python train.py --num_hidden_layers=12 --hidden_size=96 --num_attention_heads=2 --num_key_value_heads=1 --head_dim=64 --intermediate_size=256 --vocab_size=2048 --hidden_act="swiglu" --norm="layernorm" --norm_place="pre" --norm_eps=1e-05 --positions="rope" --rope_theta=3660.0 --rope_fraction=1.0 --qk_norm=true --attn_scale=0.125 --bias="none" --tie_word_embeddings=false --parallel_block=false --init="normal" --init_std_qkv=0.0617 --init_std_o=0.0 --init_std_up=0.0617 --init_std_down=0.0 --optimizer="soap_variant" --learning_rate=0.00601 --lr_mult_qkv=0.4 --lr_mult_o=0.949 --beta1=0.95 --beta2=0.99 --lr_head=0.0134 --max_grad_norm=0.5 --warmup_steps=57 --schedule="wsd" --decay_fraction=0.831 --decay_shape="linear" --final_lr_fraction=0.1 --batch_tokens=32768 --max_seq_len=256 --doc_mask=true --train_tokens=103300000 --max_steps=3153 --dataset="wikipedia_en"
Each number is 500 + 25 x the weight over its row's rms, rounded and kept within 0 to 999. Layers, rows and columns count from 0. Numbers have three digits each. The size before them is the row's rms in percent of the matrix's.

# layer 7 MLP down (transposed), 256x96, rms 0.181, rows 184-232, columns 0-95
096:513498522471510486482498475488527484486477506461510509458508503518488486518506515487525513537511475513541492492511464543490440456495482542490489470489524507500516512505503442488501474508505469499483544510457491483482511459495496449542451518528465508464512491542547473494527528461502487537
085:455509509535506519542471537509492500480492488502534485459527487484486506484508522516539535508521500498514521493520501568484480494481520515528479539493532502508505469533493493473532482523517478523518491544502497565491558520505454456482466489489447465519462489512510461507498498512516511475
096:524529475522497497492493499534530587488481508540522518506468500434554500539490487469502517470543468496478500474531511497476495512523527501485532464489487513516504476527529510467490502532551492513511488501499507527503513516465513470467489530447486543518504458499480494505483474500497483505
105:541416494465495515505478560508505490500502532528496500512473515460541507456475479532450555503517476516513470500531507519492477497511461506501510515499479489493496502546535522484498485500478502526502490470530516504449468513494493497474529503471461512500530506481459511478528476504503480456
098:486522487544538466511544515519485508435521510460518484507530457479488495493535525519501485513480479538547479496539485465531529464482480480490501531470478529503508502453477493516472524503514514487535509498503523484516456487463462511536507492462521470483522521488499525485542545526505512509
101:472521489512526477522507439475482509453534525491517501507509533472487511493479500529537495473509535500482561510469455503555552516542506489486487524540528508504492487492513494499479493503526545506521525518482487468509504527562474518483492492511465501461497475518484460492525484462529521498
100:496517521515523492500501544505520501534511494516524480524487488494482493510520486512494487495470530532535499481538532494479497514481503499478512507550506474474472527452497516494482502503547487402523452510511511497531481534495528532509506511537499491495530429525483562489475512526510522483
111:481537456495534503517509468524514472507547509531500504533494499515515481500523556469516529485517471547512514496537506528475519498483528501520529463488493476482538514525490554507519474487497554448502500447474486500491478462468506486478500478482465524460459484508501482459491498533514509492
096:488465520496472522504536505486506535498497487533514474478497556484481474509460496526513451484513531482479498458477483497448503545485541483477529454521476518527541462489509515514491527497477514488471485534468502526532505469495526463467510547514522472516506497467492544527498472482511513468
093:529466521490540506521480479487537528455501472509484504490507490485502521512477508485528492541520506472478495550525493435508508459485529494530492476487488509470528528471494554502517456492511505506498503503532477474527567486502516507568470507534491527525489477504498469514473517526503492546
098:516534556451488491518509538488519551503503538492507504490482517458489512520543514491520529529513484497510482448507464491474501460471500462507469514542527530533536475449500479498529461487513504468538490490524505480473521480470520497497508510486506515467534493494458492518458476522481511532
097:496482539446518483470501462522549468458522499525487488540480491528530499483489519546525482474504520512475559496530470514516481471509490484517518475475522530485512530558499515494520507517521487526494479486488475511505489528464479518486500527458468463511484482533477515527541513493500499557
100:526543485486506510517448478516495512492546511493448535484534503500518508516473472467489497485518485465503480555473500466502483456468525503498492500521489497511494479511528485507537495520507479468502520491477488541487447535488539495481537490526450510497460477524471509454494480512484536444
102:480462503528523521499494552533472524511513479554516531494529479493481517464497525544534481529492512481500470502462503459469501468545531481547493516503490505459474484485493523500493522490513525545508507460519475490508527502504501521498532482474490525507516445477501500508569531501514499545
106:513531561475485516534506498457484505496440558476481453473465467503502520467519433508486527466534481509495492537504487522537479482529517526497522505514530491505490475542486538458506537463522487533495502515513513528503507511492479491522528485466508515479490526489505484466521498483495522491
105:543552498470517471487474528482491498510524514496486450480489512518540535456498524543467519502524511470444526515496519505494493512492494458502493520428535522495508505476498495453513484478540516503494500460521500523532467489476524461496519506522487470538547536503475485512499517514503509466
104:512500546523499470511524459490525490525513452506532491520517470466516524502450492515457478554511518495427458516491514473483473495536511522505541529494528456502528515498542485483488510492494507500531478495561500486503519498493501505499494519538512487459520506494479519466542547514498493508
103:585467528496487458503539468473499503497441531478505527523501484536495496562494530516532542520494510451476474497518508537527455533500523494539508526499521531504511494518480513511488525490510498524466480504508501528497467510537555520513506493523523520513511499473530495507524508493481513500
099:512506532496463499504499466438505534454520509479476472490512464496488508484513492508465481510482501473526494491496534549474511463494504468495529490508492527554534504451511546477520491492501457511454477507493499502438517503473501468489505481464550541506487538517522540504491535480485487496
095:526479501485518507498485425518508472529529530569517510518534473531499498467499495529545543490499512485484500502458509544499511537513518482503529487494505463480477481511516463480481509510538484495503488560492486527511490531476482506484504479484427486506482514499492446479533489510483506479
102:470496482492485498475486475490465503517504484518477519520527490555540466505491512533460438553501497509553483502501504541517487499542521500508533515546532477527530483500483512470473480532510468537473481450480498541487533492528536506505474500502446488501474519512465475495481503498491500478
094:496517479514519501536490475467522475518541493515525502516470518504555478498504449462482536463503482517509510507468529529501475501530502469504467471494524473502485512513510490511490516499543524450494570511482474479548516510505464516506462508430522499493475526498496470507543516526480485525
091:538504525494528468523498476473539492514487483527476501522499530517495516522502534441492512534513513523502482451497495528527498483528531500505537511515474496553490506551502505539491538476513501485506532525473499450463498497505508499431511477474533492495482501554519490503556524489491527469
095:474526556471492478523486471505492521542516504492531499551505515489460460553551532497458496492519504502506527494470469476517511528508491495493504484534507477468492482468486520554520515518474470458497482510494485511470497505465528499497499467477511510554429524515506508492495474527497492533
100:508490488496546489520532469484523471508547525493521503499472503486517498446484451492495492533529473521541521528474526511547497481473528528535507506507524512545468493497481537520508477487464519475477529480509499476521558495458472518462495528529473513490521460463512514515488501477525478464
102:510463481497494488482540495511494506489528472512494499492514587541500516498516497507480524530529468502420539490498492500481519468448520489525484503472496510528459470490462463495480526518473505478472502556509525471537459484526503494492503490512508513494483523445481480519489492492508479521
099:513499520502475515483541553478455508483484457475461474483500496492471507511521500514541515519485493500526497505457530483515537493488463543469509552556488504497520512495583462474508553497494484479495485497507470518529527487484504510494478496557497496492521523479484516544501526511499486510
098:499509525505517489526508498481519481520457515508507501484485502480475477489486500528465538513553494481480507522456498516508513478494501533535510530482507483517526521496506516567455511494523512479504487480509469489495507521539462481512484439459560478440443472506503467487503501510466529540
100:488521522500500537494488468498458521489498539493552490521544499479523517510506522542513485457484495491487485558522488514507460466476510529486529506488496495508495475492528524504439543475471528529500485512480494527495458481465537513470499496492502469499443492489545451497492505522472462532
099:446548459525481485503500484483486490461512538498458515475485501466493464489504532479519453474487477456517508498542505470501494481501476499496502473457525528492478513497465464509487542488508507537493515478540479509476563500510474475483505496533500504520529483446515523486540466461523505504
099:524512485519510467512448513449536539469502510480505494516493467462571521510510526505484549523486445519486484513532493513516467487501461491483515516512536545476479517503515510485527506506494492505533521526481469528502450496485506482544506473538459513489538533502513552497483496493495510495
099:465536469527472471471477519478499458540484477504544488510500495488476454533526530506509503500512508518479482509515541500562483519482430517512492492482493518491511502489532498509504474504488521487442520486504527509476500484468486517463465442498507491515480497502573525529482495481531495483
100:482535495499477538507502551504496516503507527525531520510489491470523509504513494531499510519519456508496535473510478498532516464476528481472486484503473493487519464549502465553472499498473541501515490551542495545490492574483506547513493436512505510509530493496523520458476497517504500524
104:531484497490504485481464528490526482527543516498553508462460494516512471506512487513545494486485522478456508518471518504449534498486484455493520514457490499441501487464525502490501512533491537477523507523475498482517486479504493479514494444448500524540493519523488501533541439515487514502
099:541480528499482507496499430528522509480456480493507467503496525462521495460495528495515525501482487518489539494466487499508537498517507537503519533497474513448511513490543484509534516497555484503529448493442525501522473459513488538515501511459544487514488509495478470499528480511495464482
093:506547509447470517472535533457480470515491506517549493508514460475472501502498459504434486493460485508503530496486493468489523509499524496539479482514484519472495498487515502526510518501515453523482538499546487475503432527478495501494482490428514516506465521532504507505485491508496535505
097:516460484513510512441544482512486539499522517498545491502521456476456495520539560532506482487460505499555510496517528511488518495470485489509528526497491503539496492475526526509514518502551493497476527475486472530471521503472491476485558501514515466505539531481500518468469514524486525515
106:493493466518496527481522449487501515514551504462457515455462458507487528511502492512523475503476530484505517498536476510507495498479526435475438527508499467481490501489530497476465497520522450510489510505489572455513454512499485482505517510493499508528553473484536509491503496509492497503
101:498479496494481459484485545477512478486548514461549485509504497510523520511529499558481529526520498503486481492490512570498474466514476499493495509526516530481518479473502522490531476511487488497472458504523500521557500523462491561518525482489519478525507477525542510519451507496471486544
099:514529487488483445499515507510508519483488539507505489514525521493531495535510524565478512515545541516482487472501538480517552468480458503480513453484491533452471477497519500508496491512513474496461511495517489526514504502469558552480500471557511503519508517456531495484507490480478530492
110:442526465483513504488480459527554472502526489484491468496491493509445541517504457495479552515512530492504503476475518532494507479468519526505528465511501499546496482502552526489508501491478488530501485482473498471547545486514512496486519513434489487515465492474483487529516477532525481501
103:459461525481456495475435521481496517498491507494491471511520466490474527496533509514484501480499525496522526516503516508505519489501516527530526485529534507512514490485506525498482539519548506503489474454504530503506523455519507544516481494533485497498460450524546531484427471479525475535
101:496466494467492504479520557484499495479529504502493511529539492500506487475486508469532507529518518472455534518521549523479537427467504499525536501460515447535529482498467548473489471502550491504490533490482535500497520512503507484520485509470518500519501503489473517530514480531461497528
110:463544517561497492470516565495543529518484493490485533513511497515502513455533486482484508498563521485494467493525514505495477502482465526482512498508528496506500529531490512471477498497507507525474513466513531474514527519508482517479512549578541506501517540482476487543502484497523501476
095:547496423476453519485509445473548524518546533518517498486511517516537514508496480498498521494528513511505509490454487543510506519497520490497477486460491457485485511503508496505481498504520530482497494508532530502532524529527492501486471532501529540531513498478545448497494521530504452468
105:532526516507489495470484544483460502503484486456496492503452483453537537517515487500483530543516538521493484480482539519487473491487498489451483488476500475507543536471510517495481495514478525495486524472504443517471509491489510454487502484469450516482525517488547482518471464548465508495
099:481558527450522489504471457493471546524562518484480504540518497474477545489506537487486529541497515478502479503501535462516537517512500497506497499524484513529480481488462508501475526528496523505499492492461505545547529473531472495526485467528472520523472503516505488505489536513544483507
103:558545448466472481487512519453495525505501489479515497467486481508479492502516474489481503555552488490505498514466499500494509463500528490488508495491440497498525522478492476533508484489557478534471485464495505532531555507523522484519447490474467462518487486490483470477490491495471516511
096:505472545466469476492536513525498520533504495489487470520502509548501477446494494516505504464497505536519475462533500504524525547496506503501514463530488485529508517484515454479458526520511506475541483474487563480474492507548503500507515557463508465502507512518512478543527521534469500512
# layer 7 MLP gate, 256x96, rms 0.207, rows 185-232, columns 0-95
090:502492510491465537538528543489529526530531450500501477512505483531513485521450551503491524464493506511447514483530523529496514509479514501521488476478506494542528478476504520512489486502506433472515476456515520483525505507483439492501481520506476526515525506492455476506518479521548536511
108:486496493501493536463471477519541516500504462566575463533529468504499499506488488480522472527510473477491506561531529501498497490448529475495499490516505469469502464493459480518480499503492477528504484504492491477519515552510481511471522552492497530508445500507520519464511491510495489518
109:476491535484523518478490493477524515470501527531527511455546459515505494507525508533496519505485480503487476535523458527486472470437521572477486503468498484527514497528507518497516515498480551482524471541485468525495478476511498486498511488524503496464449507535474489461487528466483515527
088:489489500504530441494483505479498484562496479504488496503523516509482477498470515487507565508493506477497436483548519518501515493508438510523466492508495493505474559471515560498511534488519521529460516525488500509486491470476493480494475518502483511491516535496458492475503441486459511522
102:474524487533516507497515499527498488489492525494538490467490504529486434509471464543531488473493503462505489509508518495499491485502494481477561503500435510535509487463499497496478455497494500489472541516502527515509528503450550498552521492524525501474482448511535477486487546507507540528
110:491489520473466483504537509473518496487530553518474485509513462469519493495519529526519484514514526517494512527496534490485507449498491512489498482507525528497538555497533446539539448476501496494503475494523483507487475557514443502474513512460486520482491533519498472517498479455499478548
117:478490522495498535476499505473539521521479524509454489436446480525519501482499498495501497473451536500508498559503517524503511509554506482507508471538476488551497530493475538506539434501515482447520528475503527487474508477501496501501505529487509486533482505485516513515486480538510539499
095:530489507493523483492477527529484489481467529512532500507518491472504485479551534458515480482500506548508483523489511502513526489481492509556479523441533510490576516474490474516492548485511534530515509526513466489499454495499523463521494479517505489506522511511499538495535457507437485507
097:481508523525517524508545498509522509507499448492472474454523535475530482477490523496520522529479522483485463519535498495478467527510523522471478498477557511462514536463521509496505531495491486495452503539499501520503509459511508464539523466503546545476474450491530500456506513501470496510
094:472525510503484469505482515540491504512507451482468492504448501518527498521467478455497525473497498448503522503487485485465511523479486523526509492535528458528489486533499498487510492528500499509521477464486475515500545457512487512511486536460499544500471566519498450488555502487537498537
098:498474510482485526479518430556501522522514440488475524522459506528501487511525503501501506477471492533521466518547542488454468513502480472504526476543536515470519500548524503479511495478455490489492507530524490490543455510448495492478507458469511503511498502500481507501499517507492531496
100:521526493503501465492451523521482484539530514482555457488469464505507498453495494474485495514524465463529431486520514466478524507502478466524512543503495504503493511509475534530531515520436535489505481502524456494537516495527507494478529495501500527495501539451497504458519505505505505490
092:512520488480446485484511585493518459491552528481458494510540547523508490510497507515500529496477508510477469508524475513493524518463513491525516507520509514484518539498514480486454467527508506464490499514522498549499523507506506487502515518468510491470491513505509421444495479520495500462
101:520501467520540470525500515467489530530541471484485481478505502469536519499513459531562515482466513481501489516529517530503440500539456505538519517470504513513532517487520501514490473497480484485481478518507452533492446483513507499530487503479474507501504496521548475517469462462481515470
101:508503538454495450534501520482516493448486487537477487477469516512479509537491511488494516491465493490516473484499499517524459467556485493528508511510496512519531574477507428494482512457480488535534448513460490465483522490454489503496517485512502490468523525487482514510503481499488504511
101:491537535503518468491512505516560515499476487476465517524541475478495516522526518526519504521501478480521510531498496516520473499475489481519508485462491483508499547472493463475456490542503554452512516492541446513467530447511495517519502468531468522475493488468540518510521537505510516482
102:480484471510510472516487468449491498444522491514516497491498507526452508473532503526480465537513514532511512537528512547514506466516459491532534506488544516507500504453508518485478471513494448534478461501483451489497463495496462507538543543517501511484527528479474510480479505514502496529
101:482501496503496499470493489494520510545521489515504467498505503499501527488502524495495524506482498519517569496469518458492516446541481520527549484530487473502500500481514506513491548510466471547505488484478472453492470507435485487500518513505435525543533527504460500494550476536508489493
096:451529512461514522496475577506474479533538517537504473473495504463460508507474519488504543507525536487484495463514484517520526492481475512460486497508485506526487466513497489557484478539496502541465479504440477516504500472531480525471501507489490489504529490509458514496493456537503512504
106:506532547522489510488487520476521507491532503518492468479484506512491458524473450480475510556530467545510558511503532499484513514516534449566513534500456496519507513527485541465537523479509521517507508494500495486506498508502493528524509486517525504488458508492481492472509464468442494486
093:519495497526516517562526517500505494529502528514470471534479492497514480519470490469509493456471520516476514517475453500545536518512502493525492475509542494528526494470523530454502465466457481489504506505504489484477505527502489440503532532510475486521507546503535440515506467482550514503
095:521548483490498473461522505525484488467482518515496492478508473524461516505460525546477535529492531497511490526544528479518483504492534499510494517485531496443503506503473518455526492460501490496527419477501497512497549490533518538512502506450522519488490505459500505482479515487493460461
092:474485491480524515471489480492485491518484490494498495546490530526488492525472497545481473494520519479465461537497483497496509535503516545481423546561503513482500488498498495536494513527512491473498524498514447484507519499488482528526486536467485457510441533492489479521487463480467508458
101:511498507510523485451531499480509477474522478504469492476482520493463523489523518500487515528535453458460492489545478489502505524506527519528522501512489490592464524469512547497478512517475489521485504545509524509500482488513523482542486522481528514512448491481534519455501487495465487469
101:515499530515455470479510531500483515529533510472485504438531492463503473506514472468494522507532507501492519531510484488481504472516514523482552497488478454481502508491576488532535476529465483517493446491526513499537470488492525552512501494510498459503492525509477529508556506517475505515
111:506531515519487469502520490457512492484536456506508489488508502519520443496526530496466474512496526513527556507490475469449545469519460510479496515521518489518505509503479556541491532487505480487530509507453527500470526507501499528484500507515524453509509448479493532444477533501477487475
098:476545477460500454551488455496518470508477489507472483475504502524513521513506509535504470537512467480535480569491502470499468465460510498518432508513502500550492464496474511497448503491508501529491462489475500484528511475493471479496492459519528478487535487483483522484480508515484480512
094:503522501500524518505578503462476527490472489488533490476519505533458528518517487540505500475531538487496529486475525510534487497484534487572548531515481506443497501510463527514491534503512531475475486518471506511516529502532492515443517514507500505503490478510543460494526478495500505486
104:524543484518479519485482500505541459488511492486445513515504492510501498498565479469518493510530474489472503548453501458489489512498469541489506529495490526501505522485513506514509518453531523492498496511503516472454568501499505493483500520499558461532492488457472493479517483500500514566
099:494557488509514493499493538570520486478496493466507462525503512527520492491489506520511496451519496521511549488505546495456486489480503494513515502537474540527485527511496511526440487444532494498496517489493499457458463487488535486527469515493500481506527508523479486502549478544483509537
092:424493529486504517548472507497545485515463461568506476497505506509481505514510524461482509514509450507481500527535487494531499525472471522543467518507513484528478486500484455501488524461487505510493482517504532471437456521507507492494495491533488461492481465522472522525488506488477512502
098:501520514472510518482510478503464502488468558483523485532532501514488468520531511536492501478501490519533494508509513505493492458499532540503490479469492500486544487537513481521489478463507467506467466484526496524569473462503507517521498511494528475547495542503475490526537508480442563478
106:479511480487467482523502543483496500481486483509549473453453540515475492470535454521511487506481514463495483525498477505469498499447497477491499489475491492489508453516484528497484492499529494553528497547522497504525492516512454515526538503511488477474523554511507487521555545510484494456
104:491473494487498481531508503464497516474488503483524494498496519501520463550499486501471489508490467548513502503520503485514501542491504485486526457512463493483532509561513487496508466506546554513512507448462482487511491547514484484556498497443500511530466552521524468518537459488491469491
099:503480508499470527437526508526479456479543487503512446516460476529503533474517511508489467464510518520469564514509492539497502527530527516491490489483447490495517490496516501519498474467526489464503464504492528549485481483506472528478495477555476544488484538512502499526515520516505482517
091:466486493503487495497534523555516489509501541500451433513470500506538493524489461475492488556516466469453525496497512492485490478500545502484474512520489490516484502518454486496457474513492531488493474478452543452513485486512510500493508457530490531446482501492498462510530500480502491492
104:457523553509492580513505488502471508455523475524502503493501489521497475474508511465497496528477475491438516556477479517503524509515456453521550512473467516520497511542468503509485486515494551476507479505482513521493523502527461534519484465503496495512494475483503490509477517504497455475
093:469473522492517476447470490464530530517540503545508494485502516487515521504512467470499450538559501512506454477497490507526513488505496480459507478473503526509514562490507507513484454497498480522437491521504479510518467511538443513509489485471514496474516514510517503510523524535486546510
096:470500434468482498506518535544499517505469517503513481475524487486449475539465526474495526487515515502461452457500525484487515462539461502495527514504491477515506494487454443512489495517477507519528482530473505498502521539533519539507516482497459478487491470485477518478473545488508467502
109:474478489511489497541513514492497479472511496487479463522539476529478527480483526508481520479513449533470513473511496560536486488521476476492519503487478506510485503514497480531534524490484522472480473529425474532496489452459490494511454502463473529513502518475499511547502481531548518473
107:479504465462514525547486469517493500515529499478524523514529501522480510525497492514452469465484502498544558519503504509500439513529505546537533516526513455506514465518471517493491482477522480458496498547548493536475513512476468520496484538478512482513494514480531518506533486531502481467
097:501513490476488541526519447503542474461531523481486514481473543505536521514455490476513482506538511515526531502521467506491507524501548485507548491499530472494501499473513488540493506488480506493434491526462515528464550533487473542506453450516489495494513490507490521515499477490528516481
107:434538493509482476509527528506508488517524524511517464526482474477526522473524496516506493522481538501480498501469489535509546494506502457506490520437473484542495505468484502512467533527522524518484474481501518559520497469484475489500481458535495489512533514526478558457507507519468474491
102:490517491515509497520515481475482487452469500488517517507532553509450492493499508499510471428478505570535483494505486517520498480470480536490522486494494476482530454512525458514541525548481499465517541501505481499484521509500501501542508477506498473515497531505509517500541429516510490524
089:465504505484506495488488521516514474505502469524485453483489493533483514493472473456494502470496496461505525533485432491510540543500447458472517493528519567503498535473513511501507537486499525497462500506474511437464540492512487529506519490472508505506494483486516548484477469486504498540
103:440496554505513487505477459506519484467485506525533465484462511510544474480484491506490543502545522523520513499542499488512538507518525514479550540444497521533492454526491522428505515517478488465490517507482453519499517500500500465518506488506502508484490483484490506516481504459487468516
097:510484459488505529485505517503479475543503487563493501532526483473481518502513536517506553472479488494511526524463501513511483441470501522491515499522491514475518513514489512550533475475491466535514491481509499477528497524475463496453507506508488524492509517479516532419533467506521489552
096:464503488512545477528512499489506543468528487530576497498479482538479480523472531511502541551514505477524539557474460500530507475470503514510527497474517502490492471489518538482542460493522494514501520471497466518491481507498472444507476523466518494530506488499511526485508503472468494477
# layer 7 MLP up, 256x96, rms 0.201, rows 185-232, columns 0-95
089:513502499507544495472533502484494501493496503523481568532494502518476496465529472466515514529486503492532536513449503452500541465486514482514523501489456516490465539498516528504512477465491520525512519492490479498526480483495463506520514496499527498440454524496531498459518541440530482479
103:497529506421497510516535489512473520529486490509480509529519521499510481486488542491461436522508485483500524518557486522479521454483513511554510459525491493498506528505525540529509483510478507481495507458530485502485477485513521486486473506524493480507432484446502521485517535507481501469
106:487539477492517473568463523486483479518483498525533479507501511464444496474514474514528450468478496525505513484507531562443502506520494471508509485509513498465501504519454499498444503487476477534499495491500528521484526522473496485488525512465514539495538519506522491483503475459530471478
095:496522520473478559532519518490506532450541481460486522520484497474508503534523493547460481500526523504495531505467505510512491508485543531487531457529476522484536500505471462486473477485491495514506513484493494500501471526490508521513491497556485453454457500539542460508507476494522503532
105:497475479554514505540480520529489477469513486490526513463473450505451489490517465496496468536495473470489488514564483555531481474484505461523519483484501520519531530499505491479474486513451488483480565471490509497488485517472509499475534502495499507493478502448534498493479522508509461522
105:496526495526499480499502494496460460440498489484536499493478535500487487501476510510505505510460490535478495443514515523511529529461494502469513542514501474485487534497487479503529443532577543522475487476509504491491523477470509481535473497512475444511475505531518517501505536472507542511
111:478447504525513426521539468537516484443471456524509489512497537457521461491532520481514450498498545495483537541496491459494472486549486493458509512507467539495512485504500508469518535514497468528512520541485504500499483512492506483461486477507499507488483488497516507493497528491516523508
096:513521468504538506474493503549515506479524499495502491475507491488516529523556488519541490571498488514470450503529523525468465457481526523513483516470468477475508511509485503509513505458458492503523486538549482496565490500512497518501538529519472491483493538513495532526522474489540507505
091:445498523474532481515464524504489508511472496520490484510444502475531482517474496505499539535530535481459521484517541510485509513517457515451471521496499496456520510547500486490516514453479466504476468536551547499493478493499492497535473498473468517458502478544507477464491510500497502516
100:496479496513487487490528512507528523487488491470516509472466549493477513483496494486473538496502473489553460506480478507444505527507496511496537481518494497505523521503543499525511509495515550544456509509516445468435471495464497505519503517542499509461515528500519525478494474490534431483
102:519434484521515536506504529531479449526523532482510477511533508515524563497508497485460517519502498502520478481526479469508499470544475519508478460506527492488503432511485541467476533495509501516543520500528484494524518470507528468441514465491505518494490513501496519474539473493489510492
104:509493526528511464491517484448481512487493495492420524447518475481493534500439493488473524469490487537465530482497498524536462488522499515486531476462504463518526489493490496533467523489492488515535516462490486528499472523514475534538498493490509493491536494512542498490499465472462468496
099:503480539548510508514518489516483488514519478528512523496517479477472513495507496498464504534548479518526513491470492496452470490510518509465482571508536453523476466503493519503460515495540495490463545492498513470551512495477527453533453509510527487541495502500457534514475512492511481510
108:499452496505507528473488471465548452496479527482533502533523487523502478463505474538471504530511496534496544524480480484475491449496496507521537503468473524473516468568493496512505489458515524487500504503507518533494481475503527527507493503543477517475495547512467532527501456533519513481
111:528518481503506527477482480491530512516519450509502498483538523468483502563526512528497513484472536531551494519497499482529514509524494514455467533519523496519527500481502451522525500563428459489506494515471499453487533495528493500542505491485482514511481467501468498505503483513510485543
099:497515528507525471499486492539510570510501500495506492492533539533538502483502469502543486485550498521522523493529458490519512449516456492504505494483552482536493516536477474513471528535500486476480498473551482495481522484489503492533528455498495495470473457474499509522518526493476527458
100:482507452488496498519502499467498491472498467501515524490494528490479512454468542522491511513467551504529521534546477511485515492478546488502513486529508490495458526503464552530498450488486497483479555497483521514458459510497484454540517505522528441476473500522482468479519502498493519485
103:505529504539496499530470544496491485485452510516553502502489487439523502506533541440493496523508504500526503489560470503482466506479466459490518483542507541475515557515485485478487490518509536495527517526475517508497538530508519515502457484494507480480530491482477510511505510455529493522
096:509526495520512480493499460508515553501475508530448504481499462498593500461554496481529491515470517505519478540490491535496481475470529455463505512496524477506513517503505475538493457469520500511473526521505530474469516496526499544455493496500504532499510494454512521483496496484488493500
099:503526489539490510555498522508535475489489534531498500469494459498506514497521471495505502503508506504490502503441509519497495513497512480517519546476498508496482452489480499490499451517506528525535538478494407494523524555518468521507476513518520439493518481500509519487476468459480504540
092:515514503512520523476513467543508475492490502516515514509485533541481471464554506499518454540487518545551522521522475503529510444499482496523534529516478465479537498481502502499507490512457473517500487522502509506512489426470476525498496479501512477540515485497506524472491453523485469455
096:514474521514547475513546528511473468464516518504528527493484489496511511530467527520504493454492484521525462510508512464504496523476495510508470557516529488505495465519523475526542500480492499502565459480494470537502467515522543491507559513496521532481459484465524522523496474511520517511
092:501504492482503497481501555518456532495495494557489489496467508531510530551476514527474508530491520495538523494514470502479462426532505505520533508486493491499507532545487522486502477498500514515542523474473509493497524508543479486505509503518542455483528457491545516491445495475509538495
100:523492521503488503481520462516533498507472510494499501528486475508473536502469519473488513493528522491541522503493516484558488519478489519487502462486526449454494523525530474494484461481497501472510526493556520537462543461561500494472461530475533511501516497494488477527545468465480518519
099:478469457508506520541547507528546522487453469494519528474506523527517519491517483520532511463497484530510500491490477504513503436479497529502497506501512510517465479530435511516470526495529482490520564487512496529473488522501499486459520486471495527508549480494480504479467512444475494488
101:490547537500495488519547547430496504475472468491499495518487526505434462504526489477504481520526521530486509511506532468473512505488507531474495501517512513523519529546495528511496574455503495495503473525473454526500497488495535520485482518498536483515486487516521512464536533505502499479
096:479513498564492498483483491543542493503467522453509545544469484482517523528487471522495474512481499502530463476518476502505495483442496473498507507517428503511528535506503499517503451497517518521510496503495487504519496473470504496506470513486479489536494511513505540486467483560483467558
092:487480501498495494539462536498531492500501480516535509439490509473507495495478505524444497479521524510509532479502495517542519534494477500492482462530502517486541473526509469486527495467478523473513547493495530499553542496511471495498481511465488491462520526491583502485500502502554502467
099:493494527472540481523543543492465527516527487471532523483524511508512518511500500505422520475488490540455513486488492496485513505510528513481478513512526515462509472459489487496531510538473512491477541499483526462516487454448442479491490516544519509501513517470501524509493515524483478454
098:528516459498548481491510496477492510471467535456552518489460521508520481493546485521552481490515475463523543520515558511491502507513484560501486484506481517514514520443497490503487537522502516523513461527516494498479453506485535492521477538497504499516532514519493496473538536476506512516
100:480501566502498503516482460482517470529529482531479499528511479537523520484475482466451482513510468512491519504490450474483514520487500513450505511472515478492492481527498468457498503490520525489531545542486512477515505482562488505549489491496471491527527538510447520474531499507519526531
093:465488534489503498494465527478506523502510530528482480508526519443502537511450498510483487512542524460476479457487490513504508514497545563529512480481501483503497530549523504523474516493503507558499486488493443533484504471532502529451481504441492503501524488509490474505483485500461498525
111:517528505536502504489494492556483510596515469476491489513459492518504441466515498498454468520534482539501511520482529485543499511504500533504479468477510506454461479500467504494507497510471523530466506515523471484507478505545481490516503535499499504495526467518506459508525516457500502510
099:453497503508470487515498496437528522515492491478502496496478480524493490464507471537516516514460570526504495491551520468519476474563474500530524473479490517494493483530495493522511487460523516514498503443502500470494501493504500475525503511502552513525477538493546507514513442481538490493
104:508539512499507481540501579511535546528500490502471507461524524499492457493482541518497493516501532474513499485506495513503512526479541507483540517524515529491516458516497508510481512520546487516478495520514546545480507541504488452452521495448507498531486470515462501480505512472511532469
096:468491471511453523471508476503521501497520500494503513543501471512466481501480511546539514464534466511479500494450477522483482490524507535514545486474523500491492520461511506473495509524559494516506492549505441478463543526543506531499474494492512516531523460521496484531456488511479476488
108:504490420511528491516505524533495444514519517511515509481506476498546496502529420483490490519486509518499500445504526493470482498528539482452490482519506484497447517487467509464482483485497499475496515487540545438539510494473515494527500484481518501514504530500495532490495521498482530516
100:487514460477485511496500546515490504488499538489530512501517472495530493498466484519492582467510548476502480481492521517468491481490505537504462522503514518454518496506552553523459537462476525489528527499515481507524498516495506451483498496443473510515511536487505544477482497494474476491
099:532529509479474504505499516464493484528520491514501480484457474514499490501456502477479492478482548457501489472518481453471515455479496455495496483528533483508527567555536507511538489509504493467503457555471515543520517500506505518447477502482493528502498488492483497503542525531487506517
108:514537508530547468520486513456521519479498507507472512487473532522535516495487488502501500497505474438488501544511457467474512539531462486496536548550502450496539536499500480550436507486537504483540491503488507483512520518460483523522523508520515488513499475504521531492492516497513496501
098:474509475458487504506449483514481513513544451485506507522510485547510534516490508512450463476493479493519540504483494514528463527511499496506513516489525465519480468546454532492523468457526479490523494510493505544472533512469503508504494536488473480488498472542543484530501497521479469447
103:460498477499539449513515519531547495525473498490500510492538500435520461496497479476551498489519496492503459508535497454486489513504511596505496490521503511491470510472487476495518517507503499479545488476495557526504492481526537479484506503479524520490464489489483493483489528518501457490
108:474511504526511524523465492459526497489495529512498514497491487502496497457466458513445544500557512514534491487524502517545515457510466517486542506498474465499528479500499481467511518495466495537465474495505471510505540498442525537520516549523491519533503542499531475515497458521512484492
095:501486508525509506541525505457531486446494491482480518484490528465492492535493523509486496466500515507478545488496504520475533511517497474502529508566544536497555485511519482477548513506449509500523465533463520494539479487477539475505484467488508482470492480537541503500539510482491458505
097:494476522412533490534489449494522493478474453501487517475499497448476495558508498459491499500459499490488523528494469474538487531497500482545468506513490485490509532475524500511504529458455513507502493497521460500488518523518519507517507480496488504479547531491506525468506461464521511487
109:463526469519509536505497522518523471509492535532496517483522495471536522528517471509560486522497516488512472496529492525487492516492545485536507507515499529541509496505495539457524470494484523504516503468516456513521437502478467492536525541525483463527508505496536490430501480501530481478
103:491497518457457501511472475506535501491491490488506519504493504489521471498497493470497527502521530466519477500518451500471467521489484505451496541482497509515509545514496520518451514497498495523514436473471482513461567528520473439505523507523506532512419498495480509531487504520494502476
096:529486545474510485485530512486496529499515508506464510495525521505491517517495482556516458489493525539528474504526476506474508501518492441495532496498527471533548474488517468501512501461491514501534491501515547460509544520469497544530513494480476476486537530457508511534475467534488514449